config.toml
seq_len = 512
train_tokens = 85080000
steps = 10386
Each number is 128 + 32 x the weight over the matrix's rms, rounded and kept within 0 to 255. Layers, rows and columns count from 0. Numbers have three digits each.

# down: layer 4 MLP down (transposed), 384x96, rms 0.0648, rows 226-354, columns 48-95
# up: layer 4 MLP up, 384x96, rms 0.0894, rows 227-354, columns 48-95
down226:122074078129124113155092103128153153142088175121118137101130175142131149098168175089150204123055189131192151125103157107090144078129119184123177
up227:185076118120126137125125106118088139158151180101128136140123078081099126116060108138122104131176107217130126125176160151077126111168118105106130
down227:111120166153137135165159133085142115149104127134126134105113118132156133119135136139135121121167123104136127174121116107119108049128095188126140
up228:141130110049119088148054073144126139065171137127206119165085080143122148028130094217101107149116242147135087198109136152139163107190075091103150
down228:147135134089091112094182065124130122126158140188162109087102145128063114095151136147141085154122223113124069163142156142217142162182158076093189
up229:136152155132115118113110133129125174115150148170163115106172129111156102117106105117075124151113099159057096109122136162163162114136140138152145
down229:135063156147143111157165092123099092151094092102077149143077099142123122129152167159172156097174159091157141135121122119094080157102118216148111
up230:121105140162078133127122087126171139112162115137126096160155175124121104071159079100191148078148091139146169165108110151081141082104106150140119
down230:155155115138101151128126096152168108162118162099110134101165111164128147143072120126120124175140090158117202133085152113158129127100160143189156
up231:140109126176073126114088135117073148166137113121178186119128094111169145152141075133122079082072131132122108157142146191143131134154138125135099
down231:129183135128163117136157132153137117131111060153106101132130125160090136102072128077119221165142091113174122107124119156153111101154163163099153
up232:175106174122109099094061113142116141105149194098135133102131174161138151123154130169153144103081130154086129153150137146122122123129142125100129
down232:105176115154200129119187145121125088117190149154136154157166130094105134116091095078127122150125111069140123109138147163124147154186123159111171
up233:107153179144175089142062076090126166088117146112119164149123099089110071041085117108116084105133115185101140109116072155134119119127092102111163
down233:123085131069163097110119160042206146164123132098170189118145148122127155105159177180067124134174091065117119102133074122121070106141146181087187
up234:180120137181172058106104090156110086078149127150179097158133049115136056090122103076182080126120147131103078131145095155160158093152154111148108
down234:153132148160126121122120160138166136159142145101158117162187117132180094146115147167164128159114176060103137046124147088102119176157103175123101
up235:160143173144138117099125150119144145123120141119139133178112125162098144088062133106096121115118132156113114150191098143148126116148114144140109
down235:153164109090143130109116129156089109093095148144149160114163151121117135116160115179155102107130151112148153154076116136107123080133142081120159
up236:110119110074108182168101107133047146144143126128092133115139145121112161137130100115092159125159171160147123103183147127156146096139123161078130
down236:124169155166135120062203169090162120126111125164152076102096116120165085156139149152156143120101144091153099124126172121104105142088160122153117
up237:144155164073117098201127074149114226126127107106148121145044115128094124031144124153102106115065172109161075197144160148152061127106109141115095
down237:121090095136145180156130131094156129139107111119153153116148107102035198172126109129110144131193090122094136128116113159145158133124124105123119
up238:130131156119072202088126165114122137132102135161157086163162097082132093141066119130120053084167183097135125115141096143115117092141078157162190
down238:149115120155120155102124101141157157155137114166095126109159114058110128201115220121086164099085063137152197151122142128179172097151103111087092
up239:120117158118103142122123119128127128072155115118152147141118112114101134095144126145138112104082136131120105116160135156134147089123118119119109
down239:117100182130106147120111123109084127036134094108183137214117107100106112096097102155123112073091146141099082148191090156116155026135107101125073
up240:141137109094157155077195137145093157151140146122123122144140156110130131106111109163127122110123082076128090155157136157163126136163090107117093
down240:120107165164104112142087162128179076115125137135105147154103122116122182166175105098152136131158147182087110133108112128129106114123164119183180
up241:139155171113090111164135062128125075166140115132123149159166155097174090083144123135123016109074137156092128147139121186191085113133162126112145
down241:156120156189172121106154175157128070154106123127148098113104109129162138135186127121122171187160085167121116086142160077059064114204090129123120
up242:128150133139130164102125137169074062065095098186129153146122125113160111117133112165160091107073152139122103130167149141103107109109111090157115
down242:148105151134101104133110130112141205128199164159137121123148147172125107147094097120154123117056229083104153090078112112117094129147140124117106
up243:123129143143104107134117103125071143106141156128168096117099131151146115099102104149134122124121121117164103175123131122092134092084163118081087
down243:136155129098125113124111136157146120128122095144118123160123143122149146140112104101131132185158125111122126108129124161147109098126097108164116
up244:114137140114069161121116131116144197093117116160124142124192107134096165137113079147139117071097143098149133111155072166156137104167153133109113
down244:116151166153142132122121161107145112140139155130145145113107142127162136167099180100108103164171087149152139120103144120126115124105100115146090
up245:158076138101158155157161184137009168172122182161133165115061187135108210128141115068115107086148167133116132093142115112134135055111146086067058
down245:060181148121086099068146059120255037096111088146126090151163066132133045130091119203153133226111137126183138125125183113080084209159095169203216
up246:125105146099089097149157068150104090131161137106122147096114103128125095084117121158109129092149168123173043116167134148125120121099182148114122
down246:087151161185076081060145158108097168123101123153155061132169144157136171139123113110174176180161069137140112111128143108103094142207166120097123
up247:128101142153092121109154148113127152154249173050130169157092119152182163149153097065060137108117153111138128101160085177125143093130131081109091
down247:133097155122133162112117140127119136126094159143172119136144144094109106141137132122145137125146176175106136211152147152108130125112146128148143
up248:089139091113155148117116085158131136130112119133169104140111110102140170025062115127122103111099126124066109157161117140171133107188089080157076
down248:156119134083100167060095143160144175081133150149145136172146119109145149118132144114100084102151161132171093144118155174088160093120141122133154
up249:089140108152072130174119144204109173155132179164180114112107035094161098131126116128130156099108112165153164169150107160114097075097094105134070
down249:115082097154130134073091129154135232150119111105165151125107134060121091169102154144113133128106138136085152148158123138072108064148106129097098
up250:134104151200105160154134159139130079130143078132147096103165175195121097114096119099101174088086139182127126072149084124069106105137124161107082
down250:075160192090132100127128119154112133127160156187063115206132099104146152130091090098144105144164103077102153193137153118209131102109132092099153
up251:108141163115139132153144122159111161126152118054094148228063122158140121154096070205107091131146161145110138145157060162155069076102101102100126
down251:116097183158176089160131089111162125104163158078094147177060121099169154076143132177135082169089156158085123147124118153135139107171073146149152
up252:088155154110043149174136130126134115138050122141127143160069132059080081136132099139092129117134167103123090137150159129063188081177065122155110
down252:136112152117175123152096153125093115098099158103155147123111126095096102063144115149143121159138109134119157114121178140106170084151154102096155
up253:092132109136113146097146133120152122087153152119192162164156113190117153065098083149106128111132121141129116153147127176117133140142148160107080
down253:158123130100091111154124168078106118106102101113097119096115166107138136171088125169133119119116120135120177147157159114175128072075138109149168
up254:083117160128125139076144138092131119153133138113138134145174105134121080129134096145126137084107133098119068155109093160153171125086132131153166
down254:131103114125112121143111089147185135083145090143118109075109138114165168154134154062117127165109117164148164150135152138129168148144116095181142
up255:157102132136176144110209086164116117146151134108076180174108127107153091173151094104082088098111111187115117090146066181137115063175113151132110
down255:159127120160183127118099082111161093138166114172166179068127123150120122128155138099131131128135146136062091118138143152167079145120102092150139
up256:105098103113125149151081169143099158149126196103151141155153138084135154094121110138110130104159137121086118131144096117113182077100140162132126
down256:118124089150081159064163113135176139130115115174163125097121128176164103176162130111117136139128136112182175142157143154055084159178107133063137
up257:141112149178173105184163094167127160128100146151133072118103126152101093122113138097188120146123099096139111080167139149112198092069172148115113
down257:108114086087103123101073159083073078112173182140131157144191097151152147081190140137129182179165159111145136124124143088097092157167089119115134
up258:157117174185138091118119153148140094124084087124146170110135126100105128110150115058155092125163144184175093166115087135094119144103095099159125
down258:151153074095169140082126123129119144175157094162130083132138110141094145140129089239094096141160129081092191068105153114116128114113125097098160
up259:190090157184062143108118144124133112144112075095141091148085078179119160117119134151172127063159128115086150230167099132097159104127114076112105
down259:141091119134131163061120161242120110138204123128137035143108185115149156148131132130129161141170092119061193156092113155162147142124080087106133
up260:163090147142095101107130152093110175146141152083130157187140067148078120108129125127125126094156143101118150085139122137161112110115088112093136
down260:142152153137129144127113126125107110125127157072169150031113096132130152178091125146107122213120051188115149144127132108164106157133103101146126
up261:135103153107092122119142088151096146120117169115175122184115061142160048124101030110122087117131160160128074166158108190154097108127095136122140
down261:086113124125118141076182118165146149111101193115153120132097141147156100156152137145114143178145099100109166127118142129135178137099140129103124
up262:097068176182111103127166051095097141074147047094135086108145143128121148155154110122094144121104151134148181175131140124098085112167114127075103
down262:149213137117162077074117196221099117147139109113094072112154161140101114088147119079074103202076130099150183132127128217183115114136114139175118
up263:094176170139149141113148140152112131104132135141111092185110142122134108111136075132162125081077112093126130112144171172168104080087070111149136
down263:136099154145152177123166151082149136108064124154113084160157111104096141114104120143149147080111087064152070124141109170164158097093156102160101
up264:109118157145128171111138098099127100154091067078130165185107099105151087099078104100088134136056115166111127206158136150128137136052111100170097
down264:209178097114175072121142167223098111146177150137080089132115109125154167149172097087146184147103175117136110071104172214127107110207196099123130
up265:126143133123157157117079098158106192105100086107127111173130099136163085056140125185093128062128142119114093129148026151105182088186117083097060
down265:147147091161175140123120095146111139112100116098146143206128111104107109125119163176092113109109134148094116123137121147124157080156122125138114
up266:125076164122172195196151103150125183111131077132150168134096151073117126127147101166102118093138121102083167103190159156086148104163135112130125
down266:086183065023121154160184131070175090101155129110102130149150100223167123150087103156100133122149168160131120114124085134073126127106089160144108
up267:106117131153121163105133134079140137114110084121121094162132110125140151148118169128097165120083163211128106145145087128136164112103139140096136
down267:153178110128138130146103137199141077114095225143096142061098170164164096128172078112154127138102116092171143159111159124093113113171151097130111
up268:131185104147141162125129092110101123121138101092123163116093108074127091161097125122111073122106142149160127161152142166099107093104137114052087
down268:133138132104144125096120163176153123160167101128154128129127118115125099202140084065143155130152145148104134135132137121161120082121116124148161
up269:095137107132173134082111138151123105127156157038163125178170133112165139061104158070117081101103083109104045105136118127158116091088146161187123
down269:142100127098095170089074205125134153153174111148058132162121149148187150121151134163138121145109139039226143113129152178129165147139085162163217
up270:153095185100087087146129137154081112084136093125147103196130135087133135092135120130169104085075133094179106151147121128117153106174127120164121
down270:134115126151139127130141145133142116115150162069116123075201132176114134140106157144096122096166159080072104110165102164125167111146134164134106
up271:141103129136128128173128159183078159172128167104131170131090173160121175153140095070107106118166157142086111115128105141121117097141086139090068
down271:093164171126135135044160106089187086102094088194139089137164058114147063119127104175163156193134136109195146120116121137101091154143161143183206
up272:072084186082153113137122125185135118101167155141141058199126125107087122119106083138137103087128125112156108085156133165147101105148152192184152
down272:122095110127090148109127130173109130106143162120140146040117167107183107155165146184100158147185082106162141141162130089135140084090097132177123
up273:057127199193039104201136071168106117113151115153151080167125121135101155056144071105137158062111160164147137103130149127128145090118095115171093
down273:153136105174155044145125140198155172051164130146085044152157103159124157189061116088130132092093119106086154095127153135130155102165110116003067
up274:104112147135168128095107140152117103135140047116086164162185186075106072148151065168136154059068177150083102166156154139143142119138112096204103
down274:095176079079119099162151122196126083171160084108059208149199160104156111176147122140090200116087146107146143093136092137114126101184049165157142
up275:125111124123134085142167115114123107134112124116166167140137113152141118151122111146112099085142117095145103148128130135116143075124142096103141
down275:149199111114138133126121129131122139096088169088131145135133121131105104101148109161111104137151089114150120153145108121112132025123103128150112
up276:131106112137139170111173098146114150100118134137183092103112137169092177098143119091157150119106119168152096150135168151067154133129115143174096
down276:119112130083085127157063160167157117172125105123112132137133130094158101158067123112088164173124152083147202155129121115163103086143140112115163
up277:138126192109112147194091087107106111126103102129115129141141131148089145097101141115118167128145102104075114152160131132105147126156087097089029
down277:146109105095136151091128096134131097180104139130113122141128148136160182115141153138151157150101078126110135078100112129116125049103086141196157
up278:151119173153160140149121087145134179119129131174126079148095153115135116098030162142096115122100168102057143122127128163112103118129157121098091
down278:077092096089170156177174118135137122170132147059147251148148143188093160102163129108152149167146108153172119135119059129076052119123115156119194
up279:083150196065162141155138094178145133090157097171132122165111114160118107111129108189102113098132172138075092143167149108113132121124150101126113
down279:079126140190154163194102150155124152138178152090113175101139132162115160153190218091144155150087140095137124097101105127098121107109096138111091
up280:132161116161172134134150174152158143130112115162090101150057109161127055098100074144167079106095135138103169121123091163132062043146038115115099
down280:128039199132119138196110124162195082153122168152138123108118091124197182098145141093118069145058070187173120033145161073150119111123057128148170
up281:090106150177121127095083141151117122146097107138119189172065116128146110158131054169112107059139175209109129137118130148158196098164062084083107
down281:102108142130099099076062144159130126151167124074120199149091190072157112174108175138127127182142131124091189173117165141100112108158135104079058
up282:144101155109104131126120146121122209104173083094129138155114145145109171082116117130101114090058126094167124145130085164124125100127189126123055
down282:186115155111090105140114056076148173144148172155118145070138113124114069150120103141119100127137113163103172132142129106147053113109112106118097
up283:191116111151168116197150123187067115104166112115106082106099144104122154054124136173129121105116153108183119131152114171132138123108153115132071
down283:113083116093061152141105162090120169160144077146129093136098134134109126146201185106089208166146041129132130085158146083084081107138104097111178
up284:070151167131083158115143137126072117120148131078116121123125120132172138155138124171115156158136149128163096137145137177216133113130144071114081
down284:153136139154175093143089138142161029128115177177121198065123125135189139109163070088189158142130185175098060147124138108086158137183188130164123
up285:107089089158097146130171127125054132124181110110155129122113108159167199152083073099141134156119133206182108101127101143122127109121130098112126
down285:162094148127097180091081148074122122126079111142140144141137163137177133093151143130122126118111171174095155122125057121116075105129108130129126
up286:122130175175092133164149168085094145152180118143137127135081148149157134142116083108130095110150101105154109139131070133122127145160142129175045
down286:116131109075143134095136095128125085131068136130113150106214100132122189081136129171123158144125173131082127118134165115129117060068152104129176
up287:191138154092165213147107099172117132127058091139100184136113106084108107115117146162170098074154157152152064159182094102133186094221107127117099
down287:116152098114137138096125137098149102138148177064111110155120115132089141160148106130139091094095137189129123088108113132141105087109136139160094
up288:133108144139081038173089146157086141094042094146123133115091080180039161069175099155193154119120142155125114144144085226177183091117068076084150
down288:165084078131155140153112149142102093052200152171126168115071168108127161125197126150094124090104056129136171120102121154121167096074113112082235
up289:139149141171147097117143130123141147069168084143117175168163088121152146078071122088145123116112117098142035135167096144101166068155113070180099
down289:106153159161135104124073161136119143104199100092127129142155083160143178140095134095189126170134105080128090068125086169125162051243142086158140
up290:104105199132062077135135114093143140072168102169182110124118076117045186115164131082095214089137187125113040148153105130098163074144068086110085
down290:152003118136117099113130157107159154015173081125142097150123117126083158160181111095112231146159117112117095127137173151082101085199079096117102
up291:157099115133124133116184165112101115137117134165138125140098115135160073083113123166161070127115108106123123142146102149144158105113101153100074
down291:129126099122107127153123124120184146111133155111134156135123156120116143118113117125146163118109154106114099099138121105144116079144106117162098
up292:167138109118109114153062115097076160096135108113117149151079140114125066057129059126172136097095123096115109117150130152156142104073128128130093
down292:121119185184134163134151141138127130115093145073159117096121107151182100101106135159069174096179140119150133053143107078117136103141133080074102
up293:129158147142139124157154162149159119118137078108125160189087147158130120081134099155153132093075183168102139077105080131080123107184160136160089
down293:108101104120110106085145124150117155153165158183083210090142168147117107106171101066056140136085115116135197074145096069173137100183180180166148
up294:097141144106120126130129149155131084152124127073097135130124091146107104093110112204176140154173183176180119173141091149129139105144073084143086
down294:152210071178165111094120141074143160162162126083078130105142118139112146125126211076132128146084188191126138110123138127122105076212144065154110
up295:075127141089060140102155102155151149153077111086175145205125163095121117088159111069145116068075147199097112193170144130152167098053123049152124
down295:090174126160130105132122168179081147169020159143131169123141123131167175104188143173108020107083153155199105091134119137082109067176118098138149
up296:105132134124084100174141096122157124156135118141097145168115117130127145116114111100136142142123116143150189052126063114113126086142081155107067
down296:105230093128141120134129151127142103114092130165090095138101079173168104143129121105104060166086106133148229094139102150177122117129170133086106
up297:140180172117127081142121143160122167112122129133143096094098074141080090126074144108143128123121166148096149154122052134091139125118145111088072
down297:132068085119199181120110107162165099177134147098145177146147172148150108109144145204118163190137129129148132054115110137126049094090096077098114
up298:218123106101131159141155129136143131153142146107093086139110111109146115110102118192145093103113167159133145134136104148073165109144146140129064
down298:138095103106150117131122093169136153124146089127133080131097146099133095102202202127131088133138119128093090121163105120137143087126149123114096
up299:126135134109148150159074133131137118151105159164116088146111107180141060105126151148076116074114170170112160125145079153115090128162108131135113
down299:118159182159103091154130130126128102122190151105130160060161147130138191129101131147154124178115104091142139131139118119139093124147156087096110
up300:148131127104175118139196101206155058175081107150174131130089085049130102180157108122122083114062156129115094146114141211166117087146100073124128
down300:160118141181179094136141080129202043166148146148185144084132104139153130172121131063115128152074117085112119107115122150174140177129094089137119
up301:105080153068102144125098088075126134142129198075156129146167066096076121133078146131110145132099150169156087162146093157159107111170102116116163
down301:106171124121118130082132199102133099161128105112155207141138109107124095115157104157140184153110134068153145135115129085153159157112085147095144
up302:143102140132099116149079148182115183068151134080176119158141122120160078109084121166114125049056131197114138124114109162116134112076153112090100
down302:138114170135107218124137131165198091136110175151137127083087073169208109157116143194123092121111111126209187090132094150162075146128092102136073
up303:167125125159092098117147103099125152134109124099116135152128184128054076105130069140122092080139119099183136187094094139100168090175113144128136
down303:127124125141145107132108074161169122140134171101122142086130121150174146131086118135116146121169123086100202100102159117111125145139151138189115
up304:112055109152117089145127143151133117082118123133129115123135117125137102147073134080090072081147143124144105099138136159115180036160153079134130
down304:100132121165107128104164079153099146042089145139127114158113099084112114110067111152143123071091144081159085154115147166120186017192133078183127
up305:057056193180135069079136122168149117101177100143140106200086095090102131095118082116121132151127117113123115121136120155172119105136114116126094
down305:103125071101070126183146124122143179172074192089148138072162128106158093138230138149173085101117160170147146156107109123074069121095092120124162
up306:031123142153129136172089150149132161152106097134140097162158074075129114139116125103172093079080175151162142114146114157128055120149074151079162
down306:115134095120134172091144186096142074146134174158113161079162148131131088141137144113158160139117093114090127133110157098126131102101131114120132
up307:148169132094140118179163155181112137149127092163110127163106087116122120108049093119164144099128159141168142126163164167132167128127106147164083
down307:120093131099104136136098125079171134099158147063158114102113133160133138162125138184076148160151147088099124082139085105128113159139156067108144
up308:113100165164127109084148122168134152141167111161141124210123130104120171132069165097176086126124114098110124168103050106161134093148168174136125
down308:145078055108077129115112175154124151145090171122124179045091110199173151149171167130101152137117150125161133109125170136115173107112129095139087
up309:149106155120101113143100113103090124164174141055158166137155084155161118175134113053141130094114125135083113138145101176143133090182116099134101
down309:179142092137149121133109150112091103125106101118134160141165096150109117137136149179117104147124096208164134061108139121115090125111127122134157
up310:117143140125147159146063137106101163123100119146141091161067112117104137105106119123144113098138138142105155119140152140053121108158154133072128
down310:173140134110128138128143095159126119121146157121153129106151154176124133125119104138115143157091102103130096112141114104164131091120109117159103
up311:134167105135106115107093084109117125124118108125138151164127138131146153124126138091180136158097155137084103108144106081131159079130119107106109
down311:116140139117131171069134149077173123139152156139132089097160098157153100146158117144139116111121108129198131073090121095115114182110101158122146
up312:181151156108117155101143126123118154074087124169126142100094084072152102092108109059127118138146138099126121152192114163098118133091135094182106
down312:103118093095119090134119146108125120129159162117132083154120108113095092142079173218112132143089194122095139126102071117169119087145112140116126
up313:176105140118127178207124184119074154078041083127200105092109144091091111101096095137140146058145163094106110162150129188103184113122095087114127
down313:079126133079151099187108081083133116117142115100139117198125125092187163084138194109057184143108086079166163125181083171114121124100148143125058
up314:114115134142107131124115136119130164128098118113120182159129133160151147070143128105149107091125161186081179141154125161155131130156114141137111
down314:156137134092180093109072175105097099136127157131120122087140116149154151161126137154112119165157096133204121166139145106110120091133139097101139
up315:109119134132100172131096119124140116105126102112138111130156146079164102120129123179115115143067133182097116106165168162130072125151104155140116
down315:119143122128125123130149164107123157188213121135151112132131117150073079109119107125142175121172121144159123151101133130108152103120116255143171
up316:070158105182086126109120097162123125062138111168148133157096124140103067062102119195164096159067132111103160173140109201115071069093101143109111
down316:163126131151070202173170160159183150073155140140110148131125115123110175119100139132127162117142131134104134163156088115156047114064154121179147
up317:101091136113095104159163111161124150136139102138194164199071099107080100076084110129105135115107172164120125137161128159132138090122088109105139
down317:132146120088163141124132132107116121126118122113147183134102148130109125096086095143126137141105139149139127149155133131110120119128126116115130
up318:139090139111091109148140083134118124129108078115123094124109153140102137153077058141152153096115085188113100153111095126124128111107158117150143
down318:112147103154088120116126148138137159183171202133158152146160162112109102126148188106083152159110158082130078192135107091092081090158134185104160
up319:096098224076113092167119063173083125112111164174202072210055151085076164072146102110180186067137129157141145170109148124173144102070059125131084
down319:187160090085104059099136135102103144046161087126170101183053091188061137147055095081137118133102102116121229137165158126067176109106071102074110
up320:122101168115125150168113136120153148080113092141195093129138120173087122074101146054177111110122123151080143132161117145151113116136151138106100
down320:140135138122078085146155126126125121133115174179113176091163142123106127091116162165138123105147116075161119144081178142138062114104148121133147
up321:120107124170151117121059174161079141131117094116106131144129158146171123104151080116144054116150123129098089147191097131152094094142122151132162
down321:127109111128167177100150111127171149148158149129139126036058118175203081155132143132141189117136106112167143097119186084147134083122113093075146
up322:124108138189143098129143078122138140138114088118125129135090049122083147120085119132128083114085180111115091094146107159099132109139065103131103
down322:138143136114126143093144133106123120089108142129154135126166136113118156124140132148105150163129100153130111104139113139165128046137147143134122
up323:034121139140150142179143130141117173125103066131172204147113103137108161083124098148106141098079187199107137102139099152060092120151092109189109
down323:050196103108165120078179187099155174174118147136162205102184108135095090107185110082105121103105190127083169105164088096158119146166132170168109
up324:104123118094110103148161069123083153075165141096120144137109082107094170129110172122150141167070128120101115176153100190067173108104078119110076
down324:179162141130125126141126120126085099175204139130123138112133082116116070131155183126190169169093177186125131147154125159098137088115097111144144
up325:124126144129068103166112108153127079150161102087126143150163077085096101122103079102134175078120102174075096135140153102146132099130184135109148
down325:173140044133101166132122141087132099179122122134086164095152147055129104140123128081083142132108103118163111136127168137117123106134143119097229
up326:108158083183091088080117079112079138106055129116124150160109141142147112124139093109127156125153076145181150144122142135113146113159124108123087
down326:161166096101107125104169114164114116114175117116077162172135141133134137135088143073118187149170080096119146070135176152194158144119120073108138
up327:148135149180141076137114140087050195092091189063190142067116145151120146123151118176108141113054147146112090114139147150146155127144095097133062
down327:111053158072210139163170165146093124153130118161115110213098111105065203255155185137122134181133050089156094092162080135194132127106121163155200
up328:102162129098080080178150081129108157093162107116131076126127153156136143128089084103122118108055130202170142111135119176113165090158153068118101
down328:165105134128091152076080084131131135143117143148157116148101149123115176118120130156129108123135178153125105144153113124093083027140143073108104
up329:140070191135077155150115110206153080103116071102156172136140098160138089131135099141154023128121185153088115071161134135075120120106080097126133
down329:117126125171121172128156156135070152136068055139130055119127153108125105198118117112097115111166146098102110123132126137049097109123114144092169
up330:109113157137162121118137117115138132129170097104149057175106102114059113100119054108184133098119164185160112110132151151090126081107109105148077
down330:094150162138115114217147118119080125057135102031169139187172166162080117061098104127134145138150181169112124113113128137073149066144144129134046
up331:152122153170127152116147159177106147126113084114155186126139108154116095124070108159090097079101146114076122167160165151162114099197085130095114
down331:126152123102178192117176105130138074127134162092160170079091133122180113184135136151141194165179114140141140128161157138128128130140115144164128
up332:088107131169048093118099151145099106150114161108147138120068112152125186107151108177124129092118116146089126179125110143120089123168092061084076
down332:201174126101109086104080073153144188121169137156157191077140193089190110153083141098112128125126129050078149162153118131081087116182200097121173
up333:123171131164100168098137079152118228119070144144164116124087155113139155099113092092182100139110092129135148115152120136085116115117150159176087
down333:139085176108176060137156150103146040120147123136096139138140135088094119117172128187081165131174112138124111151138120111193126119174092135108155
up334:122049117073103159158117205155132126099177071145148117138145107143116104104139144148102058119133124120118087095152129173136125077100134142096121
down334:164116071145084118108103135180191110155153135160144065081140143151160131132122107080145147117127151140145164096094168126167124106092142159095142
up335:111040100095108181105090118174071107088156139108171103172123119108150073106127124176135127149093144143058110180104092135148120101147144141112140
down335:172152095151098104127200147117159159197126176123099189061166143123159118120145110080148128173099103103150120163121128167139099128094177118100191
up336:200056146058149065091142169118059154184143130156121115153119123135145160070123097134117109121156095124103026161129122120072112078100099151208152
down336:108108154064133118056079130137137206224106188152129082128101142107170086163206162117151121102108180094097094155127136090090073115185120171119142
up337:147126183143136180131125178123111113092133068132156139116100116096118150113149149104153105091054158143150141095183118141125103136084119115148052
down337:086097106080130100192156108138105154154135170108121116112134155138131124128120153146093132148159131061111137147095137140122106078146154136060164
up338:207163175154129096161145120102115126053159100134156147100072110148105116135137092072116117062128158127159107118181094125114145089103118072118123
down338:134123144130134120159080144095054149050102125059154143148090132049134078068053128117087153097137113136123099120192105140133189053121103085094150
up339:061151196123133094136076141181127112110120125185158134132119101106137135057106116143106127059097116149093105086139174174152152071132036110139074
down339:132059152145079147146042149077123157081194104140118138122137091154136052090069088173137093047045110144114172153179145165116188068171050106125046
up340:084092142145120159119134114068078111116135174085106149122154155180154126090126076084092143096121180171139089118171057134163094120108125129122151
down340:125137138168148093122116169172132122102100112119148073168159138090102106178138105120135133163114062097145146141105186157103160128155179120101111
up341:114166094141127102167089113147112161118126070131201118155072101171122096059148043107194135115081179183125107120131124169116166127105098092155093
down341:112136152116130164154114129098100155082107123136163112113133116169136122130155114120136118118136129155173091123117119145136153067121126099118132
up342:120082192141149139079137129107090182164146112096174143213128105090115111138111099172105082109109144152170087109161144157136111121094099097157085
down342:115093131155161137129144135152143102158118119055164083156136149134102137140103067133097099128106148215112116134147107166146112165170127151205106
up343:026117125123090145122096038070077174157113140155176153163101121134132094146137090076124155097153166147157152180142123145194118106141107092098111
down343:146144091163155108080110139186156140136159111116123118161141160122153084135118161121149189087117189110138133137139138147147117089103119129124106
up344:148128120142146114131159079089084193127094190074170154131083154145110147116131116109053098109129180137160043128159176146128153125096135091146077
down344:092160137133181124114207152116125121152143078121148036138148160091154182142127162154146163169229121111109084123151151131130148165093151139123141
up345:188118127101118120146076106146067158121184183125144147184114138165090124084112128121130131092108104163092158133115136128140145128179110109127110
down345:115200162121144150154214098139125180175158125117147117064164122153087155117187159120123136143133027168169196136132136100093099145131177090095125
up346:179126071141161069146071111118135159124122145091136153189156116108118105142138106138188074122123142156120074097151100142082154118080127116114064
down346:162131128148180122089113172130167137147170151069122091083136109110123053119201148127139075120183079092098144061128099120121108113091075147135152
up347:154146116121076147122176143124097179160095121163112088130122097159155126110150112137138102098072133155118135182135155189123112059144105121124092
down347:100174159138153156097150139129131093096075131118111110110148093134125117176171089157108096100081122166137132128128133148105152078118131151117120
up348:150109143160144162114067128158084126151150079133124111114147163127044104093106115073082142137144137133152125144151129106107084104113083181125077
down348:070135172076131152120184146175191096178121140134131109169097076132173147165157158115133140174130159064147141126111137136142164149102159115073181
up349:109144097138114083079081170162101141132080085142203151128135077078103075091113090153186049086123098204046150163132096131083086064167162121148070
down349:069073072151080090098022153112160145155127120119124143140178186105120128158133130090158131121133089167058141078144127120117145081184186136137097
up350:093149139113090185155105075148120123060163135117126065217129100098114127147093085161173157075133137199163142161129132163174107103123077139127169
down350:130142127140134106070173119163172132148127186059142181047107164179152180180120159108151131160087119103133141151107141129141138112120168161144101
up351:097162168124116147117144132149133126117178154132165135185080102120108109081077094158136156108103115106113124095154173183166134095104092113139127
down351:148097127139197154139176217110168150112120137126124166141170081123092116117080120180158111123128075076145028170108121148130161149071149090220137
up352:111113129106129133144080176140126125086144146100108118142104065096114151116099149137109147105094162133103183147170128161132178136106091109090138
down352:146118124099092140144135064151127157163132188151170157111103154135215123181183126134105162151089186090100112178121142144127081167156168089163085
up353:070078099120174119144122124119136195184084103158170112127122169167096080153149123088129134092093139128149159047149120133091170089124069094064082
down353:087187127129140104129107116121099074084188145144157099110175119145120133098114130116119140158094103116168140121107166191087115159106089108163122
up354:148113122114148140166121122139117171139104168140150129166138170120119075072124060212112099117118124164111115122153132129111122132126114155136106
down354:112097166154105143119191121122123104118141072122113126076105131127161158131123156089134137149160097120138096133139125127132119089118173109128134